{
  "n_layer": 14,
  "d_model": 256,
  "n_head": 8,
  "n_kv_head": 8,
  "head_dim": 32,
  "d_mlp": 1024,
  "vocab_size": 8192,
  "activation": "squared_relu",
  "norm": "rmsnorm",
  "norm_place": "pre",
  "norm_eps": 1e-05,
  "positions": "rope",
  "rope_base": 1020.0,
  "rope_fraction": 0.5,
  "qk_norm": true,
  "attn_scale": 0.27,
  "bias": "none",
  "tie_embeddings": "early",
  "parallel_block": false,
  "extras": ["some layers without positions", "local attention windows", "paired heads", "gated attention", "value embeddings", "skips across layers", "capped logits"],
  "init": "trunc",
  "init_std_qkv": 0.0275,
  "init_std_o": 0.00519,
  "init_std_up": 0.0275,
  "init_std_down": 0.0026,
  "optimizer": "adamw",
  "lr": 0.00309,
  "beta1": 0.95,
  "beta2": 0.99,
  "weight_decay": 0.079,
  "lr_head": 0.015,
  "grad_clip": 1.0,
  "warmup_steps": 539,
  "schedule": "wsd",
  "decay_fraction": 0.745,
  "decay_shape": "sqrt",
  "final_lr_fraction": 0.0,
  "batch_tokens": [65536, 131072],
  "seq_len": 768,
  "doc_mask": true,
  "train_tokens": 428300000,
  "steps": 4592,
  "dataset": "wikipedia_en"
}
Each number is 128 + 32 x the weight over the matrix's rms, rounded and kept within 0 to 255. Layers, rows and columns count from 0. Numbers have three digits each.

# q: layer 3 attention query, 256x256, rms 0.111, rows 227-255, columns 0-63
# k: layer 3 attention key, 256x256, rms 0.11, rows 227-255, columns 0-63
# v: layer 3 attention value, 256x256, rms 0.0952, rows 224-255, columns 0-63
# o: layer 3 attention output (transposed), 256x256, rms 0.0991, rows 224-255, columns 0-63
# up: layer 3 MLP up, 1024x256, rms 0.122, rows 0-38, columns 0-63
# down: layer 3 MLP down (transposed), 1024x256, rms 0.108, rows 0-38, columns 0-63
q227:134158107127119127164103088119163081104136098120127138088138104122125131143072107137159130089129106161155084118107150139141104095110111093189106147155132131154149166130121153139088122082134099
k227:099137139091146123083125124063139082089129125153079148111106143097141139121135148118103138122127076114124097155107133154124152162118143151134115124104108073098145076130169132141173141129115153
q228:040103171211211048144071137161132148110103060086049108096146156149199152168112114087195158136088175157150134109185069164124099096155111123118103111116118091121146144118124103125109193185103109
k228:104090125252164101127115159171109183159130126172153097155146118167127114159182128152109091118116157139107116115132128116127137116146104109169126109149160130160133142106158106142111147104176109
q229:138100137071085112060204143095083186129093194138186103159130140111100147116160123109106135134096117099143159189071166101129152143102191153081127120146135161069104075111110116120197097162159112
k229:170198074102103148151099133131144114124099137098129188094094151089093182122125142140111115112149079082151118164093163092140120112116120147128128134173130143094126144200096147146124127159108151
q230:079095185214209097171053109138146166114172126099036133101132128116198086167053132103146156132101193168163180106208054116161122138126156086085172077102137072148119118136148093148113135167093091
k230:124072129167161122108142194171109175156121119108165095170106151185121099153132095150097125116117151150125166138121092103119138148164101105142134101141105134116125120087112131117138134150151105
q231:164066109086096183088180133107070100139093196127119108163129169093124122108138138111081161164134112080146158193119143155080144175068145169149117168126100170073125091109088139129121149098160126
k231:167180111032072129126084111090124078137112163107110191129097145070109193112111129085127128133154110069174123172092179177147141132056150130130150114114136136069168125193106125169202091179097176
q232:178187084055066221132255018093107110168149167157154126124104136061039154080130134160095118130116063054136082135016198135166106073097158222157119160227132181105129091170132185129127094041147126
k232:184209100000083164126100111114149023096123120136071143135125160041119205095111106165149141139170110085164077153084214146109134199087112136119151127094098121104092129167135127078110144195119207
q233:189093107060082137154167131096126125162115146179151119104110105155094142145177181211094065136145055125080089135121166103140130174121182149125122209156122117150097127129130144132119133086142111
k233:111178112092146194142186096143131097128174127149117146121132107120080138053116127163114125111077063069162093092080214161146107135134127194116126175161113166140141119153126158084116144098093136
q234:197042057039058150076205094057053151178154228124164131122114142124130127125114150121060157094117098090124137173155132113084124160032192143106141154115110138093120108142083166150194135090124136
k234:187129099031039195128088129084117055089132155051108224128056117077134166139061149117145186139148105075199158176135104128091129159051169126051133114092123108090196112169123097160139135172097152
q235:114161125124099118095145188178114149109114146123127132117106141104101136101160114061138153105142175114159135136091157151149144133132156101117135136112193155115141118153117140103134124163114145
k235:108123142152163085178122127078135135057113150089108084070169114109143107101116140107138131102120153112104104088184104128124178112130090104078118162090102098108133126114155133107060131117145137
q236:103041067165165107164072132090131113106116135121127127098126077154163114162157190094078123150117116162062113178218107108122100167103158147127137113118146076113115145113097130146151164140162106
k236:160052159135169117193087138116112101176139111108116149100158104128086090215094147172105110156169126177121144163175079125141121111140122123089119123133078114118176142120148115128143197134145099
q237:090148172159106063085067217169115205101054116104088118148132176155137102143099103079110144123143179170124108147156127128066144129116133107075111084115148206175177157135116108113142119103142086
k237:128061131141154105122114151134090123145112123139097175146129157119122057145122150101120133146119117130124165097173125122086155143125111115093109091124101106103165166123123114158134096137160092
q238:138154165133121146129229087138167095132205110150146073136142115141112155116126109160167113124099135070128145095076147143156140139156131145160088148177106099172116116101156118114145125113077141
k238:105145144125109157061151119172116152150190120141162127192088130153112135104126101124137119120125111111137105140087145098097143135106138142150132096122142163155126130141119126102127118156126155
q239:178134149102119112089132115124163114118164159096099098153134119137144129096066162145150150122136131126137189132161079141125125143111111126132125175083141133146084106091157115111071121134115130
k239:137166108151103116075162121112134158082128133217147112123093133117179148138119136134159184175121151112080219108132098142090171123123146129148123142131176106172156089113148131110108112073122137
q240:138055113133137071139060164155135175141061161096110181157128169149193073152128123127092148124098136173126153199194076059086092190153139153101199064107087063081175105153127088100108134178125115
k240:149113097109169089183119141109108151081090165145126167114149179173171070121110132056118144183161169163086186161175059144156125123111144079127113099093117091163112153103073120132115074149152079
q241:127000097171130080121073193157108188116069097132110124155124173183177072191144137082100166171100151170065149153190108091091128139119126086098117080137125093139159108100112063102129164126142070
k241:180035130130142104124114137148116132161108132139144162130106153120110047203112150094112112155110136196122163151139113139132107132130133086134087076169106102111165147093115127172155162130140085
q242:156042103162145135198100175143158173133127133108140138153151169167187076160090148119157160140112123152106158146255074120079132154132128116121113099112097134117098127160125084073177150114107137
k242:178114123156122100139096130154141122203144086091111169159136113112118092188130171098080167153092124153140183146148133145093109132163151090138077101153154077070125126151145121117149148130112116
q243:130161169149104089100156128146122154140140114118159098149156152135107167090129146138111136074167178125155133129131138143122182096130156116107134105070145188200167161147115113168153148062128139
k243:097129130153081128109170156145097153123149116121095078160121092101188093139107095167093153105105089064176174101177109137071167155149091114065103113177108112142134182135106110107119135135099094
q244:130165123158134120124067140124126140099141118139090132148132168168136077160097093122127158149179194136100142117190094166129102150109142129131111160192079096130113084161121083058130123148143117
k244:101137077162109151128096126107104112096170120124135107159146134120138118149104084075109133127141171161164146155110126088132134121112107145088101099112144122110083166137127097117119128131131095
q245:143077094130134101178095139120138169184141128111158112160146149124115092116073199133077151139136116105124095117161083072161119128135133121072144158069116120063149111112158076138066174118136102
k245:176098086090145111137154101100145132140100133192173144062129132125128030132151158150129187154115163142174145110116111141135161151121116117135127161144112110136147139091157124176189146093119116
q246:131131111150102110152216117110139142134131104166155141152142129143140098116116119130162102137129133077137131146099155103082164093094105122128111072102163146096172150144129148156147145113077130
k246:120145156090130103042135157177111180184124140107129142117102123132079075079193125137092124115103076107156077087131152125096156138105137131156124142168113163143087171136136147110163156163173166
q247:140177110151185173162053034099104087157166121128101082111128116059100163107136220089109162129146147140158089118125136143157076130115141085128154139152156118087149120133113138148081164137162113
k247:131146096116141116165111079078114098081168148142106110056173114084140150144136178091141197113164156175164081116142108159139115141091132161136162147131138111076115147109160093117103165107108104
q248:127187162128104132085141143109153155079131089148120082194135089130139181088088106086125105148144152140109203125121190171163159099115120074119094144126156124152076102076112191112155110130151113
k248:131134157144086146062124161155120168099106161153149106127107061099101143128107137107135163076153121141112154108129112086095180183132127121168101143170076153120042063152118183154150170153173170
q249:137073103135142156149051144151144153141113130165144130118180129155180054163102185112111148141153172169108133139208138104121148112128167075148157085134113126165091136172125120108186097070109115
k249:142065104152127174145089195146119107142108134109076121081183112090152078223091128132130178128109168164133139224172134149092136115139087146072113134137095103088154088116149146122126137145120124
q250:121175136144132111120118105116096128131120169147117144118129125137153187174168144123155099078223146126087140112161118153142112110151157094094162160161148082151126100154086120138127132106193097
k250:117142138126126127184138103098140115072143116156092058109105107074109159126136118129149156091211122127145152123165105159165094140152153119082092131112120095087107134125123082093042125122086078
q251:159125078111137158127166096145167139176161163133146121068145079095134141109163143133115139127093078113146134131137138155168152160122119139127072138146123127089071115166201194118185166129044160
k251:157097153103155106127112126109157182135087124148146161071132138089119187099125066113129166109100120114147097155129135179155136137133131136143128180120104092073093068164157131116169190139063169
q252:134121130117086106098190109110133121114090087165131128129130123144143115127135083149150116132080084095084133106093158084137146098134104106094101139155146152168138122112156169109081144098115071
k252:146105160129112151112170178161147160121076109145130127109111172112080088121161122152140150152113092127123121105089155104093146144162134106142114146133120168163148110106118177121104132131076146
q253:140133133126110146151195084147158090090155088127123140111149166153120123140165102209146155121115100062122098090111091086150150168186164154107128178140073127157121145098133041096094105123077143
k253:115147123124112147143187124144110147139231093198155126182066153168146176128099081155165125128123128080133144148146183114133149129123132177087125173127205140232190132085121125149099081167080099
q254:142117095103142188112159094130131087194149152159113100055166077134121125130147157149134124117123115140248165139118122171125161116124124140184142155147147134123068094150120171101193119116073186
k254:142117131089125145116124103138157127105162138132122092150093120115147122091132089128130145099142153119138113169135161180099126144131128185162131163127145132136120120150100167116136131120117146
q255:152113106158144107162107162134140149131114067140208122156124157063193119116093198130132168150131156084157144135157120084162130200164140088140112075103096080094135134157134092081134135151085111
k255:132105156163123115141118131103106171095120094182120088047143138120124191169168161111116208112055154174143111116122125118093155117124133101096124166177105135127081065116145153133137191143084167
v224:121127166140133151149125144140136146129127165107155149056118126143066136113141092127156126160148120046187069116132140112156148190140131101116071069118155156138142100121187108114097130126076172
o224:133170082148159123148088108120085145175058159142056171161149157138178204139148126115147151175133146164079139170145117136119082124104096158087172164106154117109128100148042121138155146110181112
v225:137112051158116149160105148168112120144067191181138137112124155087132158110150119135101129172162143124210106116121209179183114077129092116080139116148177173128142116154172104134120086120116088
o225:162149182126122036109157153166131179127146121134133149124124165126100128169124144070154143123149118116107144147147110162084137157112148110123057126109056143128113078145078113145170143132152131
v226:158106143132097097100130138136127153100107121116169109143103187123099107155139100147101078079121141098192108089123150172151146121103126132135154115171109151150153097156159148162096086108097106
o226:106156104164170153094119108148106136115109146161127093157106135109145159135083086148128104163147144167087141157176102153132126115134177119125109184119092139114112098108119116148141154098193127
v227:121204137107151113150054098128150111082107111135145116172109075098149091123072122128168169152145184132069175157141129140112134175123158136148180110128139085116102173116075124130131109192167143
o227:092112141101104140130176088091137095143120065138125109084136137111144135120118159171114108126119082123142126115116130110165104119105144158133128142156092123155174199135175139094120128129098114
v228:150136118138134113098161139153113171167163169165018120112093119075110189122182121128054080179136080107142120119123170167215086076149059104106120097231209195123097152140166139122130135107138159
o228:168160130113122087149085096175148127109125170038188185095159117194092109127100134081178113082156165102140105171099140147054103213098136096122097112033109101107145089110060130188136096119093141
v229:116160108100118135192108184091143132139137151188101132134109129137139113138196136133110147155127104136115088148151086137107072093127081111172150105153074113136073193119087139082105121121149138
o229:104039137164136152073192151123117173105138121155145118147153097115149052098122191195087106107121095065113147117101135101192197178103179173110113174156097144106239137145125125159113138138125187
v230:172070052151081143168154120127099105142116150140142103142145184174126127115173147119077110098149120090110075116112132165167062041102072176116137172213120146140155165136120144155045162029162080
o230:103114158109120098105115186137156187117154172105167137174099151127102181168122161080147122120121166174153140154176120164064201159166172069117081091114097125113071090146093090185143139167099171
v231:138134135130117102089149141138099164088137094139119130144133229155109142135114153145141085107144065143162044077104202100143144117128103148155163177148153194200095178152173170172044153118162145
o231:158178121143141101147089092137170140124125150094160133111109114099094199152155112116061087135092159150097120177142129159143105151159164097098117126113128106075112134156125121142127130082115164
v232:127122126140145109151110135170129125133125181139138167080133176149149160114117146167159121118123107128153091113146188100128122146132142197121194148107177145158128069124176093135125120149066116
o232:188143101164129113119074146168158150107119088128099139135131122116073105119125060088097128111135100148145124114120129189117146115130144137143082127104105128140085149145148130133132133141161118
v233:122105141100109153069144131143125137146151099091083112175115146122165110104133126138137080071087099140132136143124133135103138203128106123147129121183091138164118121154143098136160180168157112
o233:127164126127136173087120085131111061131149088138163072103160082154130072169110132167111076176147111134094140098129115097136144105163140151164173164097177116108125121142170172099125103113073135
v234:144064055156115175132179147103122103153161144095102149123152159134149142117160156099053077091080112111149106149110121138139075037108129169113082163176080166142185078154159149119167091097117106
o234:139125134132135073144088170183157175132140164156144130174109143142131086148114094081201197127139190122146121100177149137102149122145114137146146101150135149104048084100117070186120139145115135
v235:136194133131113123092105182167140147079127145116149142103122168082103166135146123178117107074133104110184057100112186190172161168139095142097136139136154184150120111184253158124107136130113199
o235:171175119179175127143090064138112128119098111135115155107135093062109156095121120167089097138153111119070169162142150116200056172096165126134154163104114126131162138137071128168137118121164110
v236:172096061138116159141142129137119112141135127070098081097168170124101084129127153110104104081128130079081106117128144147076061046109139182142158157160175111138206125108148142174123139148157145
o236:129123126086121092112099137151136137132093101148156115135059149163128170155149125095137084144094155200159146106179144104107128127163108083155120041115114121121037110176113108157127155110101119
v237:102153093139130116118131182170131158076136143122089170125108234149143140105123133187148108096096134162173163126123179130140121153149125145126137122106102160195087081153146104092173093166131107
o237:196117137154145120079120068149087112112138100153145086126146119085086081149090098103079088196125103113060123092107120137160106071120117171171095197148117135084139156137104177171097097099118153
v238:084138122137146134094107213148130158126125180163080162053113161102142201140149147165094124129125095154219106153143185153149109125159125125088159122115129174147133063150192082087188068152087163
o238:225148114171160111129135089227147157128124151116131151131157127118050046083114105105120135163148106052116127070089171145170098151073100165198132156139102157111152114132092133143135113109195111
v239:088143159124125136110121119147152138141170065136115111088108105134138073153089114137184151141144103155095167185131070158099176136124135046132098121113095075075062128090087102081161137159156148
o239:122102135094118162102188130077064097086109173130113101135183110109143107094158196152094103167096115092101145061103123106187120111104090143147199162149141141157214143133116177082135157104117141
v240:137140215116102123159147130121151124159177108107162154115137161146093130125095150161161146125133145133115090103146029098138158141107148128179050134094074093146115119152142136099068172151126087
o240:054107132176169171066189196115111150101135146155058108117151058100181105091148139176117155130143155095045123153120109138192148121131136246118213157156172152159145149071129130117156167164150131
v241:127157165084138098099141129116116158126141087095090104186094138102151096097089113126128107122093135130073175129141126178140121108133077089131098100143090122142078153126080109110088153140150105
o241:115093206117112147091199076097105086135128125117189078074166127130114143120168180171105091134125148134111119122101109087150108153115163158121170142093177124097172094113140169108135115132092144
v242:149056051156123159084137142125097137129131084166133155125150132164123164145169101109074125118102109134162112108049174084159115132110132151098129120117081126103151085136137157112209084091085123
o242:157170078119136072163051149125131137114173167140148163217095151150125106177074092074156140142130149133139110141182139158041155097217138095137042149116130137119065122120107113182075129102122163
v243:136128152135146124171143090087115120098118138137154145129107089177144153174103135062149077177082117154094215094122089033111178131150145104076079152102105100151085181099108189122165108094138093
o243:095102140120119125177117128104153145170114142141100118120100156162182103122096058124160188077148141116139078171106101157086118103120109073104090105119136143121101102102136135147122135114101147
v244:125124124138139144185112095075109070154091123140138121079157120117086096128114162114129093180139161119061139136134124082155118020121143162104080145086171124127104183086128156118058145091120086
o244:124079176125129124152145178143154188123108115122095149145061138131146161087167122075139213078133164119145127143131104166102128183131112038088129109106142159134079079111086126164200164128152164
v245:085179130119158137171096115115146118086146120106130140177131116142128116110119129120172168128135142155098149175147088097140132190126181151120149154072078091138108131135099137137175111173123160
o245:126114148125116145139155118085149097144110058186087102119143102090140099108131142169089114154111066101127107089099163118168102090122121130129148137182118116150174211124177147091109100123144108
v246:077182118132134143158108132113113142081123142144054154169142145098050218095177174139098196172159163153116068082148125048103038140148136143178190137073147170216165203157087093126066126178119188
o246:141209099143159087181081079144192132217126137124116194046109107168140095137123173155110150114110084121068083140067171116156129146194079195156130071184134068050096142162189052115084150123101171
v247:124108084128124157125150156095132098114162117084131139212145173145170126098163108131103185074093142110090078163136101138073090142115160183193131111112072080142170063172131117124169155139145129
o247:109116119166141140132083140124135074141155049183121073129125028121126058134131154162115080132108088172147133118165185061157137081192150180140157142144160131140097169141174104113078077145090106
v248:127096120136121096111111192103124093148120169134112126063155151167146142100185167137109149071139110105144000120151113090100062121105118234174238155129211088141165132125137105203085118140116171
o248:167088075142161147122086164189193167134117086156160127132122119109079105155127117131101114111118131150158115122154172168133160143151154113114116113115106143103107166153153099114115137144144109
v249:100147092125117170221078098115144076074050158184255127179126117170233086140147109126217150119148151159128125111159107086076165189142090130126156137066156151117084177120079171142096160108161070
o249:108059146166104155123157164081138146172203038174052114106079081098092109119113142158065146059128021093131168166126153176127176107141205076127055172158063151141157144181176144140136172126135162
v250:157056131095066140081165131136101154129149042110098077200115166157089105142101151126095113082109129096088142118085127139157091073075035085172121152187064135194090151128103145153062163087213101
o250:072151149095110148078179113096079117099157194099226102169128129138137159180164163139122102192110141148080110086156055130103162147197163120075128154110178101031105096128097143117126160117059184
v251:077169116115143148118136153069139116077110103139077139181101125100129147115184148130078165115128130179153126186152097106090140161168134106150143096093110144157106125138068133074166124113144180
o251:149088131165160158175126085148139087164134115142148149065138115115145087103155177150120114158123096084084115125076167093181068130114080123139163147149127146078172151146139117116106068103123141
v252:103179171110128109129078142139127120096124112144109068130109104089109111182109117151188192117178142160128111114152127148091162172093110118133203116166146080105102174088064104178105117153188119
o252:100107126132135145098174117101100102107101098127134099111133104112174132121123169194079056173130086097072124131115120121182103144134160084090099164137103177159198160184154163039100167113090159
v253:097114126123133106117098126139133091216124153087147138097142157138179102120155116176152126125143075136183104159163133158110159121121141151104149117128206171062135079116155061181144123175150119
o253:170115096138125159118133156187150149088141095123115112125132125134086134158122131078145144092085122116117129096126180153120164095129094083164117106155056081199173107154153139104137101118181054
v254:124138131153120106127132190143142139151144219153079169086136193093060153127151146191100126131182116102160051122181138155186089104121120167120138153150162180153147134139169066170084113145075146
o254:174163131151181109100109133190134177151118143102097145122132110128097125118113160124088121151112135110090142120101142145165128172100125162124161133134104125126133105111096131120140155111180132
v255:144080064143099163154139129126123117112117141149146129102123137169135127140144123139073100111143127115182133128119138135142122146135132142102085149140127162130164106133095140103098146055124104
o255:127121121124143133148120141161105176141152170084130174145119184118117199146136090071185165182105163167139157109146118155097119112131103082100096111119111144106091097132103098175162156147114152
up0:109124121157145145146143109125183126185098085065115174107148151186163128163106087151133103144156157067162147154109161131093065126183100145198175154131091124207147170128133091144074137091085087
down0:123163165130103062061176132127117170159165146089110156153126132088134129099103102114135086117195174110125110109069111113167146115126161113139079142110142180088134076159141090127166058131181146
up1:167126189203218120101184147180171127150165128176082101132117172200128162152220091080113078160142132216014113104126141091137133164139098096151149091000157168115113143116109112125181125116126139
down1:151116130146103102119108132146146150132154041130105134146135161141114155119151126120149125155153213184116125111156142131168102110133122088133157161137166161119091168151105152124128166078103210
up2:130133136134155158178132097162136129121182106174082111108125079145151139137167161124145159114122198156149106121140081130105113122140092074130179110111144172077153150109143124137097114148187114
down2:120200125129105116115160107161082140187152138093107128132081126100169162106102157151112116114132178122124136105150154142162170125134128124132128132105066116136133124151147113120179133125119119
up3:085138115165181138119113171101127162126184118104125133124171131193164134137136122136104177155145176089117092145146074128060180124166117177149150114135147098200081128137154152074127185105143159
down3:151122140121120105122149179119133147156149089106136138158153129161160149153102114100106150133113170135213117179134176145087110196091155124122124060123091201157129145124191113145159099091184109
up4:063166137140138110115119078163148083138081175108145117104143105212118118127153103145123171158163082159105104098148051143059162159139062164117182121097096146148093139101136155112104119092128153
down4:101108109123132113147114115154144144164127066138134092062147094079120149121097115150157157180158120165147120176182055172160081110134120101125119117175072100150104170136108183102166119132050128
up5:154110151162134113146145138131146110124095083218083155114107110203091070103100124132167127100170102162170132105140135128089145180148179129076101161061219194121173120087144167151137187118173091
down5:086106142114160148104127069065080048109139096064138134122080102102168139103081134113092127115154094146133149161107131122096130118114155186094132115144203142102172095154154155112099133126136088
up6:068123125154151106113064216171132204143082094132111127134108127137140179102128144127071090124085150112100095123163154103102124131159130092145144104127133133122135214114098126133095100105114119
down6:133113124128147135150128035118122126096151121092114150124155137120158117105142123074194179157180119132103115100087122181100130121114116148109130098108114136123095123133158128114131164143139095
up7:124145188172160138165123121166146134108164093169149103105105073128141130142139129094121071127135100102140143105136125142130076154129153108112076139134120076113182172132141082170102139142109105
down7:125124058095143116123138150073115123167111106162088119153083183098123099102164118103172123141097157171112086158083138196165137120147135170146086133023131172100126124145118148118214124079142149
up8:119161101133139131129130128161171134153132127129151114130156153131142110119126090158088077160107116162109146144120158060140130114202126111088158122167104139085133152134154184082109156088128120
down8:122132123131131121118143138131163151089178195149138118134098128136111122113156168194187184113112117138135120119094078097126095158109141120199089133136083140116121109062106196117144125116114113
up9:139153113147139116135102143150150121134193135125055125109086075131183067121080086135179171131147125130165085066106180143126135096121113144097130128087111118056119072121075165122050071134092202
down9:137158129074129095092097139141198150150096148115114108142125110092077179152094120087096133135103146143091089128104153134124167122121077122138158122133105135138114195148120132133162121189114123
up10:126116113194174088199124107148124152059147146133144101137122139111146125172114096125173127179109154173125084135138130153137118089158081141142084128158155111147079147140066103084131146144057120
down10:106175113143177132074122187135157138129058144104114114138103148160102134113139172092119161197126125195092168167141072127125161159062118156053040106168116127182055084101067075113125152174134134
up11:126098095154133129130162127142139131091142100142139148126161137165091100156160107133184141149118155173098070128122167160109126102138045170074189102172103109174130147151129154105112132123054085
down11:138104117112077161192131129084123109152104129154167157170161110125040093111190167131148120142020131103086072089111096098135133166132119156152120174151118140133149139138118085150150132147111086
up12:124089117164110116135134118144176202144164137168127130106108130156120085129138105184147110100137167137112197082165108127059105099148116132092088162089083103096132122114110088153128126142121153
down12:110158153098120130111150133142112168136060180104137103152147169180111101054142061110160200126120114095163199132134112140132137140150099197118181084140132104133134113102184179110110133083137160
up13:117096124113137111156140114123140139147157166044075121068109122187069082076133089132169093061139112158111110049133095161062198135141117136113154110110117117199156114133129154055116091130124153
down13:112097130142163123103128156113127137115146130162088174117173082064114120217129111143118103115157180112093161151194075093144102106086071120088092105127164124155126142140188123080079117108140113
up14:115145115136113131083135132144143131148128129106121147122219111122188096191210170133090112113145138124106126106145150132120151140163108118120123183150074139131163148070089133141039118091179116
down14:117168088148126090180095115163188129173102097076137124136174096094130177119146127071130127146147189097114159125137156085158110074111064164159149090134163084143124101087085141073179136153146117
up15:129150135146148114166119131141160135119128124203133104095130128107107117166137063143136094114148147111170078031104131145114159065124114089080124112140200116123143159099127131111077087121154097
down15:114138145110142121087150159122118144128123177078113170092093125129117104121213078106137092108081119143138113131090069172084094190143135125128157098133133126067092117137136134120126129134152123
up16:132158114123196108159120097096185148138175111156048117120192129090106124139097134074201162122173200104096104117150169097155084105129073086094108162118144121087149133132155113075152103130114118
down16:105151124180128139182156134081155128067121141162160037158158167151162146133119144203116153157142113178142146173183106113089119103218066186156095165104179139101111185136124192126239133091115089
up17:034092133149139130113115120126146150178159080073147109141112152137146138140077129131156100082122163101183116141109112131118117072134163118156124149120098149121090138129134075090130168106132143
down17:112114164146122122158133095151187107173105083112190165137096144164124135154102153138121133138156105081113129139136086109169183166170160122103130170136142116128152106128163147113105123155147144
up18:166123096125125108150092112128142102083131131078107120128140159117133112136106133120124127149151151146122136136142111143099111151164136157163117107106133132158112104083143098124084083095142075
down18:093106099127114176095139153116150105125120138126161162166124141130079113106128083161146180145094104096114129135161132120140130152147115126102120147123137131132133175126092169146076143138101142
up19:103131133182163083167148134123116170107069116095177148131129162077174155074121145133053182078086106102141125077090112105190113178166146139143128161087115098158106074104086112128073121130117062
down19:148121072112141111162110084098106129115063135118180109125120159129076156167122094154182183182142188117097138148125104133138079152178136142091106119111215099151102019127068144140117113093136194
up20:113128109154148099136101130150133160133097129154179108126155154153147105132116144130149121101077158114113131144151090122105112129162155097129136146083125106151119121132114102115111142107118124
down20:102107163127166126123108182090151138139127160140108121141126080153115096132112127101122169146108117147132170170141166093114110142115139148142115140114145070081111132169122128116117125113097112
up21:126075172137137164137119121151125154088179135124146090166077105125130162089077184084162142164176152105158151108138103128151083146108115125214036130102172109117117206135182176099106151211156148
down21:149165112097160065173084093187217120166064175099091159087165087112125153131136126138139114146135128135158097112163118147180175079127103143153208090190111127116117119129109083117203144110125134
up22:127108100139133132195133091142147135137066092107120152163152155192114117081152106083174137132138159095109125122110103121128114163158104117118134143073189115120111096178117120085178141131133163
down22:138153162091109116139094108139109093148188148066139172145143171147139131173115074112145099161180096098121151132131109111154181124060090149106140145093205127080123088101084130125199120115130139
up23:125136146130148096156110139116119196057044089059151141128109163134194174122152106098130170125076133101114137106115131165133116142129122091076149150176084116174105080100149052130092138101096084
down23:116115080170135175195132058105115105113102099173173103128117152131107144121114089103191170149142188144115106055109131157044130233161174168081113136119137092138128067088088118119168127108147183
up24:114145217113188129110160161144135110152101092074125087126189141169185158120129015126203069083121107087129092104106101163046164141141150128156120100126184135115184134073134101155104154112132154
down24:149127144128132194100101188152067111129134157187086162139115121156115101143034109174067079090169145136130170116176139111176122177074140137039143046145139142090227122109186133170139135159101123
up25:126138155123143113112115143219175116164129143207103114037085068191132121167097148113199100107129152114147142056132180112055119097130135168103131191102067152126119109065102136129127086165126201
down25:143150089133132071170099141167195129135103103127127144116179136085108145121110130076125130171176117171136100184101120168187111117118102136117192074129165134142125159111126079114131138169122160
up26:097140175148173152141117097154175172074095121168103087026204168149097131124132140093114143068170125167099126104109143178045169082167114078167090162154165127161110079121058168064140131089067123
down26:083177143129120105143120190136149108155096116154135128124159180119149155151151169131149079149120138207132180111103146166157129089093097078163167093100168151102099143105121097132088104165156090
up27:067125121139137086125106165166152159158082142053170092145129185166161126185114118140148144145117171158097115136113129106094109108151064107152171145134082127156120087125094081153087103130108077
down27:119134135112105077174134167161153156142086097090122076157128125092150195097092167134128139121111184174153077149135127143122056134153108109086159150179119130138115121179118106125080146139141108
up28:120114144130156103116123174128176133097072105105118066098116118154162120145138129123090121122049119147142103089136147194001161116176125112180194074132130077157136205098091178123136132106083150
down28:113181143120129068179126127130168105137087129165157093151104138095096156183133074100147173128117129139073143129173086167118096073118147160170170157122106077181073108107140108157197125139121149
up29:101083112148161099064139127147182118089156144112052182117212106179130118042117116115106145095119163093080144063119118154104105170208110148088093131064123089107122159108103148077128192146077128
down29:125217156122129144100130155105133160124198137089141098152122135167184117098175111069112122145150147169113107110133123148063085180154105098196078103182147112060112124086072121120164157137215160
up30:141112147162150154111146047150183101107129145127080152090144138089130123113129132040146132066140149126100148117159117090124146105167116132113152098123146158140127134076058133078184064084118174
down30:118143101136124084153088164093090081146139044075102129184174182028153179072126083134116056128150161142102157164129108133140051139162167072123078118158167129083168137154092109111159097116056048
up31:138151126132138106128148138139168177072177118158102126076209109075134104135141092151124147162151113130083120086118100117204114137165121103110089123111122131115128112076118169095098179140096105
down31:159132158136142132068136150124154151107142161089153132146126167132082130157157194108140174116136114122087127073081085137077137180130125140203142175103109110118161056089089198149182207133153098
up32:092123175134213127127120153152131098137131140096152135133174198181218135129161072108128119145118175135115167109149140118064092120166137166160133118159138143140116085109110133154106169118139158
down32:107080149136128187119133143146116092132201167154057119160134121111101126117080132131120081089167165140139136116176139111137113159050129127070082114148111151130157112141108121151132157158116172
up33:120109139163150121132122129139127104103135125120112120105149094167127139092167197071188128112117118140168108180136097170134145156133094105160146135067072093095114094081145108111132078117069148
down33:164162132159155113168121164120140138141057181143130115126098171179085121119165093106158156097159024126179123133103099049069079151154160145156104120187170123139187147158155116126112176161151116
up34:133139170159148132121103120164149166121091140158165090139103116188108146123111117179116145136149143102148152173205020152147155142154166105114088116109118149173151125146120085157090110109111122
down34:105079097085103176125148152135078109108134126181107148131127117145124136099112119154144143112113134073142121160074142126162136156181115099104146129152082157182084178156136124145139124146176130
up35:122130118152125159154120138117174098118201110193172108056096120100146140128110178130119135110095132165109093124137167119139127145105122142171162078120139122101142121127148104126114222110157172
down35:129094122133118099086118124114141129171179133123070121075139212108132130139082045094187145132163177083166104138163112160172236084170170172156121155118149045174149155137162136113157167108093164
up36:108109166154157126141100099121125153082174130138124134142154115159184143153155094145137160112121165172182088083164114105160160140153135159191194129084161188116150181107150111155174167164111109
down36:106100091114094137106132146170082104104182143120144179151127146130102139166127126117162148112152109132138133134145112154087179177111166119085149080128170128090163099131137116207130125131156145
up37:154120106124139084153115149167195128111133147166119110154123196161143041101179122141118106178091108114123091114114167146124199137146139168129126148072124064106153107156136171130199150127141088
down37:130056083157106145124143182118132128101108148157132132130124116159159041122108098110083149156150152120124126108140203175107150127135101125110177133103170154161064160123098152156212087081112083
up38:159125163123132103115109143222135110117113111161087072125165086158150157130159087110191129137195166170153115154129111118116143174137119190097157126144148199094145101073164086147065112153098127
down38:109158152172173134071135134153089120149069145183122162144169115078162149165066116108089088188177142124160088199126144111131110047110057098121080149186113148073245144101146112189084152108087109